From a checkpoint of a small transformer trained on Wikipedia.
Training: 660M tokens, 2518 steps.
Each number is 128 + 24 x the weight over the matrix's rms, rounded and kept within 0 to 255. Layers, rows and columns count from 0. Numbers have three digits each.

# layer 4 MLP down (transposed), 1920x320, rms 0.0881, rows 877-917, columns 0-79
117180086096141126121134107145116112130126126112122123155125127077107127095148122128143117139111126132089153131153128140114135115129134124096129126088149105125163162143116146136149099089123148120165096130082138144149141145112097130104127131
146158119113093110144145083116121140150093126118109122095135102093109109113133095124166119096146117108123128087136140153129123134105106132167142143135187136079108159119131120093158131122154101103094106098138177164105112115132119106104116139
113120178135132103063098101135117146154121135131092144120097123137129158163163082091128128081112125099116086143125090140148157092102096123133123106106121102146104125130137140093178180133086138112113155125076146132142126116135114145146139133
139154127137162135110125143111100109137142172121146096085137127139113117143150096196153120143130149114111135098148136146124153116150166082122118103147076156155147122100103101135122150126129131141147121210102139109108104158037149097152145127
167091134130139141130141124148141113148146109142101173095121164128140127158081169081083143143111106130101074115136117153150108119122096102124124112115139169120159162122128117162099111134093136123133159110141156160138112097129130122133123152
139119082124116158104095072176151129130177135145115157109130139155146140117141173158122184085152128135156160086100143111119146092129142111155106152124138150126126105108104139159151129159121108119115123131132126144129114123147107140110127122
112108051147119153109104105130105132121105137091132082158141127172142112109151128137157138135120102126166150143133147173124145147125121141129137141137121150113143156144166111075135123078138145117089079190122169122159132165134101156097089136
131120158114117123120144155112119126154089126126135118133166107130146112132115120128129097149164144116168139127134098156153085108091137121134121144125115118112132141100116104099165108133138093127129108133129159110160122089152128115150144105
087147109151098122145149092090150152120101138131105127095107133130119137137123116104102160110131131123135110147156126125122130111114137099171121164125112135147122148139113109150129136085151191140151149148139129123127102171110155148068155147
137077135131075112130064091114147199130165162150098099165118106107119126129166084158154174129127135135164105118147118129099122182111127140141111160177128151129078146138177145095134129104167091163136170133148188169063099105131068165119177171
155145139152079114140084096121130145129150114146162079148159109113128141107130161130157088114082145110098110155117111118165129113100155121154195145125109144153118158119136147119144113111027169128161126174107168124118163145144136150114145087
165113145052098097103151144144147099134055151152106164103150125144132127147122135139099124173152125146114097145154140128172098191108103115115107133155116135106115124149174135144113116123130108099087120104159157135126107126127105109135179121
141108166096142118137133121067125106164083157170119135120146119157103152124174079130099104154129148100119092127168146171107154143089138119124151159131167101163126157146091133116093124122081151117144131069133156162133118149094147163137140097
128092135092088120140157101106127140129134117110116129106072081128125139127098121180152126154139076107164121160158108123146132143089119115150083158153120150112127113128085094154138138166129116113142134103117137120120104102136109136141146111
180138124128101145114114108157143144141168163135104140132135109162127115174079134122105154112152120135154133122149128153128085126141143086112129109109123140143073137128158111116158148116127141141139138120118140138141102098108140120116125146
173127099108160086088144105136139144108078153125142147183148109153093091070122155146146113129182131140109151100144131150171115160073092102127101096125156146108078121130128122095143162162098108121116149141142131179135153107138097098129066125
071112150091099137151154135099141179158109068108144158127156144134125109113146128163162111089152107170114145133147154100109136147156126118118129120098156137130119123133134158131150121103148142070101095148160155129138076166133120146091136116
107161106151165122114140104151147137093159133101111160108125151132112193142158114103116147099090121114133125121115125133112187149096130121135141116129078152137111110142114120104154148112102148117095147131147139135096125146091133128130123118
135147139156145104158151122149083108132111091148137128157094133139099164134128097145110147110154126152114125109113136133121120139180125150163162112141159094147107157111117173102077145139096126105143118142184118152143140138135135146128136125
133134133114145096146093102125120114125126091116095129128135098119104118093178149141101154174151136128147108085115146088088125114159148145166151172110103105155138118129096101127097096120106110131138152118107109097095127123109126091108145115
148127151144122144166164130130183119153141115144152133110126127115099139097152127118111112143133104139108149148130144120143097155140142093140177140175163147105142123123133148135111168146151139139124124099140146131127162125133123157142134156
103103105117116134137132121088126110127121159119129121166134123094150123132109121108124133127149144154170118142117134129168114141111192160133087146131118134101124138109118137098139115102094152142104139125141138151116107150131132122127081134
131110110182120164110150134121135139132140129120152170116140109119117123134152116127120138093102120164132124113096108091142137124101158102102138093132124153136108127156119174089159144124139116125148158112119098119121083111120141167156148150
134137180152065075161125139161080133149141107108118091129146142096109144116126127083112149152116118170119136208118153130083098106098129115146113156147103126135125114107127111118171150136084101143128079123145107133103101103096101097083111119
135125086120149148125089129151086136140081142137122117107159111131090149105150169140103123151145112105083130133131112124160119133104158115133118164123142128092108135124125126129146131136123159136126150134110137102105167174142132147133120140
103129104121104141135130162153125155094140162134081168146109086136060168144125111129137156144137105174142141142148142192121140147141124099105121146124107169155116158162122129105110141100178134112123092137097107123124114140116137132119132138
088111087103133159129118130120118142162086150109131163113104151141124128093181114135119109129145125139163104167170167128074120157134118130087102132126097122092123164047150086122077145150125151131168112103162121103115089161160130090157149174
113145172157153134140145071154169149133158111172134126138143151106132154093065144104128156118129145118130143144156147149129152154125133142175134162121121154090142144108132175126103142162165114135105124141151133116151127099132098080141130145
142103116151139133086143135100150139133102140116128133119156157102150142123070130107107104147120134161123129117147173127152104114144108086150142113105114134167139149115095136117132172109143115119121113122114119130101152121156124111132099111
124107091120134163113124112126121109133125120091095184157170115164128078121115113146115094121054123142134090148155192115104168120129128159114140095137097134143131106144120116128138111135147135129125131158105121164115136151122142103132109114
127123137132140134101083098171096123135091135115087110110102119135094121126092104100149132100137093137156162113137124125089108171118149114161121137128157164169124120127134097125148140073161102141119139142127146137127150121080141148123158126
127083204140073161108127121164119167152107140123101139105112085160119140162086086155158162172123148086121140169103096145124116167187080161165171147133158152119136152161093131127149141174114129152151177141175163106108133149169126161126159136
143120144170157133158175117157101126100145137137136118079171108082133110153139159119160139095127122120160122135139130122133155124170130118117103132127113144130138170153079130146153102125137119108136108104103127094152139156150110055159096142
116176117133107167135135094138139124158126131120139105136087146134125104088157108140144129126126096125144140133154158131118143102086133111117147153104152157098144165099151119161149146104145163153093092082112113129159145108093117138115161137
135091137110191104146102114091131140156084097137095118109150122164128115097137152125116125157087133113161126129129136126107133113113131136129132121118129128111135126119114135131131162104147125136122115122162154115108089104134102093140118150
146142101132106115061127109133120147105123084153096151125108146131170118125158111077115119110144157190084107071148127115153111106109124106136110142156145104109125155132068149104127144137157110106134110095119084126082124122108148165125170134
097117136156148089157170105159126149097072144109141168158105145147113170154101120104133138157118082129108162104118145162133167173128114122117159092122137124160138117135101129130128138131095148110180132105147129125149094137129128170134149130
143102127117113118201110132102174088141144113157121162105131115132150121141138120149136134147117112115099118162158118123123157097069110190127112091103107128095112164121133183145098099152137102129127127123148166138096088137143117175156120103
128050156104123101144140084109125187150115142138115124077137130136135139178111106124104119124131157114110120120124140131124133128158089138119097141118166119105119156086125107093099128143137128091133149097101133137151161109112116120157109129
118099127103133130132171119170103175131110144105156131098171120120111049138150106101149098103125083137144142142107176194113129120142112166117095127166133121135139133148144069142138108135170142127097158134109147125135127109109150113179142150
105101191115128119133120134119149093171109153127096152127124081148186148140166128130125117156082117140146160128146131149144135117161111130102129119111147117145144154166124123142151119140131156117100076167130128127111159105124104110105144150
# layer 4 MLP up, 1920x320, rms 0.143, rows 878-917, columns 0-79
148145148094150121152116131126092099098112121115116107065145130100137112154132124124165097154175120137130147115114102152138108094134126123171164148096123135154128123129134142126099168108108142104121167084110153118075145100159127121113175143
153170145143140124136173155116147109093088138090132140128102141112103133111160123111117117103106122107132117097106104135116129139140133116172148121090149125116147107114164119155166123142155125126106150113144150149181114127117156142107139126
148153126105149112108109147151130126147135143078119106183148115139127105058101179106089108126151133145155073100087114112149123188131125156118136094095174141129133105088109126122132182083096115160144131107127072130101151119137111149111107146
111141167080164114093145143127163104096114134098081139086127162136142136115117132146132171113106167148110143155077111097110127153095206100096136168107136149167127127144117142125141159136116109062149135138116165118155129130120117136122140153
163159136109135113169132119119141131142111149178134151128170155124094084159128090109148104156135127140080107183110136160110095125141122156145113154214142131158124152155125088118121082100190130143120151105102111112138135121137169147154129079
098120159139130127091105127102125139131172143088115150185137130142141111119126126132168164126147156139128085111137131146111108106117109158172134157142164085132115149099129132145103188151116113109136110100127122130149094099086145176124184159
188103154118131127109132085129105112097131075162139125091159074154118148168143129138118159115129097148117163153100112123116129136088109105123106137114113155168150091117117152133108162140113106145109142120156135156142096148116117153109084097
116092133139126103127110127131082082111122144154120160122104114142154134139145093132185128119152128143124157099121142106129140144129169109121132113133144124108094110082151129108129128122117103099158119104097124112135150145129124113159153134
104134160135140117113143124124102123133103120127106110143104179089160102064144131134107123130124139109109122161135108169102163155145107135152135137132116119115123154139123087119149094106146069120171134125139143145148109129124122130125117121
135124137060112146121117143136111141120106103161107139157132110115127133132120148128145143105109133126143141154132152113115064137149087119134139119191135151143179052157115118120111113094127091119078129124170154147132124117141130134117140143
085119125115056165154140124076123145167117100114129124134093106154179112102189124124135091131116107157126139117130075112121100130144106171107141087107124179120154119129159133144165117129119128130131144136150125163120103130097135128122125112
152171110124126183121117131199141155129157146148179133149145132133159094134129175137124082121136069112164147130086124109151128139143161124124124128112099101120174112179117109108165147120058124115159153174093102105150151166135115148084110114
166130090145162109085130159113142099101121106099083123097123180087112150123124166131078120118119142105131111116133098157174130148114115121156166142150117098158087098087122121136103147139119121113098140170136085099095099148114140113095125124
119125160120128132118105164103079122154145134127117099120143124127128161122116135107138143150110140122102158092170130102089159113126092112130137158110104038192138127089100123093129119150149141104146138159140117121163084116119130133160105141
145090142104130130112087148098086105148153128143106097128170119111129138164129068099146099170159107179115152121105119117097151116126144125119168156113111133109146164133162129114132139138106117160100111097154152124112125117144158122137115113
122101121088115132056124163164129126117122131122111176106156131110085140087128112153133152108094118107145124117121146123123124137089135107131148122091121141114135131171136155129126153105111087092089093106126137143148104148110086168135136139
116145144147131148146140136085141147112120130116143099103101125110131131094119184163131101154126118117117145099153108133134154035131122192094125124117127126071110154115145151128095111085155102119160094148141128136105130145129163147176146165
141168097094097141098131132118136067073138173139174118141168154137121149117146136145126134133098134137138102126157117099125145107130115130077106123127107152131134095138098143166127126105098139152111144157106117106115125116116115157160100120
149120120164131151182111127118146163111150161138170133138113104132125089152091111088142183109116101124105119118127133168139130150159103167155134136095174109156147101127129128118139120104111104109080125130129124142063120138132153152142133153
116146137112155106125122137124053108109128135100096099102105143120144130182106122163107133134115131129099139140117093130111108097125124116110105150145133113144130118108126123138120117117094176127090142143117122101174139143135113094122161145
114182104127137102138174134123165134115108101159129103098096114145119130156131150148132104110088129098171118147150137106130117105171116089099130109112100115130112120113139113142094102162156104148144111110096166116098140105154153120144141137
124144165098142128152117089166146134133126166134129096170107119139125100134109141125102137113131135106154131134133124056095121137120076120145116142093134114158122135126152123135114147085155146162147093111148142152160119091137118099143129087
128116140157094122117174076142096154146126142110118125162087119073124124114082099131129123096111112161065105183175143103146118119134145095132136102176125142178115133123141093124160100157118158137163147158159136094108148158121116158107119167
148132111127123129162169167130119179148148134100126130137130127129108116123097121125122149060109100110120133131114137143130085149145096154098154111098113128104200075143109114134136144110105087133108158148156111151140143119143099125151128105
125130121125107148106109155154092139098138176148113148111093155110120146134127123106130110081112134092188091116085139160149117122139147139103122172144118165145143115124112130125096095131125124147120138130157183154119120098091106103117194146
132124157121117153103090152089145161156164136122096145143108136117142131089146149090090133111145102162123141129145095118101099076099160127172084103123127136116150091148121137154154195139112150158164150112127102106094113119103105156145087131
140130172120151115117136126180106142114154149104116119137134079125122145126150096135131135160166127147134163146142115108092118129118145130150143149123092121142133173123105132093111130143147135110118108170151125104117141131099155124145135133
126121125122143111123129107167118128166111133140112098139118085114107109132141110089146127109125139122158151167117143143127126142137130149113106148127142129106102110119135122161125112143129155117109148109157122122136114134121122121130163123
126147134106108120149148118105136102127129125133127168120150127158103144104151115156131099190107114165137142101109129093125111148132130147129190162166122117131108133096111137112126135162136117131143146114149115164115130130109107072133144090
096167133152140097119104113158116100133118131106142109136149067162153136086150095115121129133148160163126105187093074101152093142133102127101146095103129167111127089161143142128120122107101088099120138142177113080175154084142109129122180148
090133140126110075131140115142131113156103114106129129157126146202199101164124104159085087110116168135146141077139161131122146103150136144151119120149094145113144146106197110178124164106115111146110080118141110138180130154151157146148104129
173125093094140094156158154128060110084118100109121093135173138101105137123139137105114173136137086160131141130119130168153136123132141082124131140143126141116148155149096118119142076158148156121085146147106164168117111150157100145144120123
094097144106113126204125154130143122089139114113137132106117164119134110165140126120124164138120120154110139146103109109143133114140147113138150127096121144144176148114118164125103087142150138116121158128104128141085163148128187152116089141
129098103127145128100142141106117104115143152112114126109142094121146120083135138096144123099129140135080127140138149145109116101135189144198163138150107164119094124122125150122114103128102082145136186161166109118166150126152102084136117161
093110130117150127180093129130127109127152173089108111124111153159133112094143119097130163135135123182116116129097139136153145120117099134177113104154128128160118112180108081121132102121125129102078125147148103137128126113147155114134122125
123159158126123133178118110125090151156171123164124083083125152143167108145110144146124146092069130134130127158076113132128106158129140117116154145131102139091101175122119137127105130118143162155098130136130150150103144145102087101116135174
130109098151121136155130137153157170141131131163073134115105124124162153169103155090089201108109172108114137132131133129123095153112146139080118140119174149144126141097161104191118100105086140147144087077138107153132105124143121089147158136
108171154205111131155148150100163170110112089121141119129168135128125099108106130102158140096151147113169124169075097131093148146136116103081104130110116111113122093139115079102131126099098175112139089149108114144068145114118149155138104154
104105162124089120137087114160145108136119143142195162135128126125130148163155136104092137138134167103136170116115167109164094119141120134130179115138161093127106067151148119124129123173156111111128129126138164091164146155103128135134115145
108137127112154097145104128097110128107138131097149133113117150113119118138139122082117107071118146166108124113121118176086120126095126141076124151122120124100137133114153109142091120142162141120178141119129147088155091101121169115094133111